Weights of a small transformer language model.
Architecture: LayerNorm before each block, learned positions, untied embeddings.
Each number is 500 + 40 x the weight over the matrix's rms, rounded and kept within 0 to 999. Layers, rows and columns count from 0. Numbers have three digits each.

# layer 4 attention value, 192x192, rms 0.124, rows 180-191, columns 0-191
537464516454496549554516425462489479482504496515537488549483532432511485533453541446467431494532483593540461493490514545502567465530477606528515484431542514481515478420529525547553431573574489503488554415538552498483407448448450456482527550480480504528462503448471542492468535446430505570490502458523482479556506501499531479524448557436490459494444410489509557575506477468448449534521546483535527490508473423473540491529537472606514520501492505480486550494507530489475498461484490459533574512538488503560517583507484505473493490426515523506490497473503497573546411508530510512
528521494430539455412470558501528523511551474455581442434506466545535468497491536541510425433513575507465507505560484481462536441559483438442534443500511488454477437466534549502478529537471528493527524493533501534504512507471452490521502550537550508524497524446512512465523518537495519489517466510600476465508506539581485522432550474449534497575519549529510438503512508548528556473507567494441511436466500494430487506532496524491473440462495508475517471541516500477434411468544515458537448488540555444406476553475579576484496558540537547553474477529555473466440460458522517500
581534508500553437428504534490549396567531521461538503531500463411572434525465516525465555523527536430538569486574512453499498488436476482642559415445501510505500544479512481433453532484542476466487533484485568572489544597534535457569487535473506486463552489510521480489436498475423456532371464510507500471458492472478529509536502533592500470452472491497425500408525535507541519534419437500491543573568443485498480477496572453447521499426483474507496495492581556590486522472539504416500521511488546493490434518531506422536442534538485447479598465467554474483529542490537458595
422497534599475487516462452518501467559517487530535512492453517524500457531554505479469455529499520494498405533451479509546546531514431482466526502502481511527525481498474504481508435498422499433467506501533479456426500547501462514543486551429547435515497504428506599519419444500495443493489518486510468476503500516443516578446535543499504540553542544539542500484611471486524440563552491490501543539482446435575565430522470463507453479557519473478493486602547571468564598513525471454538521511518498452489486463463545449539504465467504504462489498547463496477507488553495457495
489509468553517533541525484504496498442470484466488525470519493498567519498393472536412556509488454544514445526478497522443510452524441506452547505543536484484519464553484477521468550488508463522520506561468461481507476532514568477455461558522607493551454430521536496529537488495558512466437447524555517565506449494518531467502517491554504488524509542521541429603485498467512500495462572488483511435512396441484533511460501459480617510464520577553456569462526556516548546454459466441482508483446555485498419531469526492500468451529549515492514417514501509512510555439440518508
427492475537464510591516523571570562479518525430518510503504494468452495480503489489427399471482513523522495476509485563422496445422500437521563542453469475497471462527517555415505537460489491524508526478496514573527512507484467488490532573486502470411488482495547476520534487509512509463473485507499507499531459472550416527493403580483496513539486515487483471504415577463543441501592485482559495496524533514513480446553472472533508536511515557507455527413508409479483542533500506527438461569566441512515572591552501482583498539549454435567494463469494514445554481539482474502
476465487454551475517544573529570472557492472517574553460530498451468470512566487446546524510497452488516443523445481582531539517532467504557425469492566505526507441553503516544472496508463561462548495526485419463477549525476538502517499471514544454486537477432449519501546512501541472553533448498496519474484489534462537491498499552513524515497512548516504468463540406567539527516520448551476447481514536473540436449491524440513505494481492552560495414468420552470504503489423445535514439521501444436457528473571547490424430540486541520442540451477530501529553506571484440469
489546556533518507507485491509435465526458524485490467479483443515556523473499474500473459503438535523509486491566448523467488493507508574554523560525513499448550478468423452470419450544539497565439480553515490513479516413479547551506478461542508511522481531469584461495427470492546494538486500511495551514542509476490531526526490479508553554527493544440486509537481543549542497514518530510516519468505479524506444438405454554498508491484438513549484502487528461432529481478461499467476458553395560470510463591526571497462514469555515573539502451478490501457520559510494485492
518534544496479446485494442471513513527436517404491471499554407476522487541520532496520405427534504450512538542493513476558484493532491538438482539522475495540549591495496443428458551495610470523495524532504559509518457451453492472492547453452536513494516524464543523477569457517530512499497541583480483441548541489545485512540527527452445452516510490486527492467454480577492465461456593526476445463515523495559435519465456484527487606494500513627603474453582471464450514544456536612434484470503486479493466501474505511512534538512538436493513495490517470486404506543466423468
465552517524434565479589497557595468535476455533582487573533454394519539490552588510513511514508500463552552461537548519600555522480444538515510568561517466490531519434439467561451527477487504478410440475443512449558535505555514436460550537478507458445493496471530444517575454459459432450430597460500533525485494485488516476481449591506512453481485494538583532482494610532553451473513507530479442475531425557479479465518458463516467466533497453522538545553415573392518492424485522478488536526481417509493477546529448490526510574513532513457472491501508408423462514552481460494
478488531587485521475557535456489488540486532442494478416509471492486533486532483488484395444455557480584520505566458462497434510472475610491528445554455550509511512478464465512476499485479505437559446457481467563499477524444498465556498447532423492509551514547549451563546467447472522480482536503483473518498458532488523515482512474492479476521494502502474473464562552451559538517475514565482508441436525571461503522559570543456477500481553518492518509532447457608507499475465535489479470464507520478546456582551384542494511541460531525555507459496550576520458420502521532404
457460585500507491502519524441470486448450536535465529506548512469528470419516479522484497550537500533449466450503568410519526534499590494543497515523584421449555551522549544402513448417440586488441481464500483555544571504503501470517519504514540442480427528491483510516473493439549471476507556540455562499505559545593471541494494448545497507490412392464439529485467519502513532478553520515508486469549485525524575447520527500506582473536509461433484471517453436439558500518527425490486510565498490520575499568506559464487545402515470488497510478466530450550519561470452488510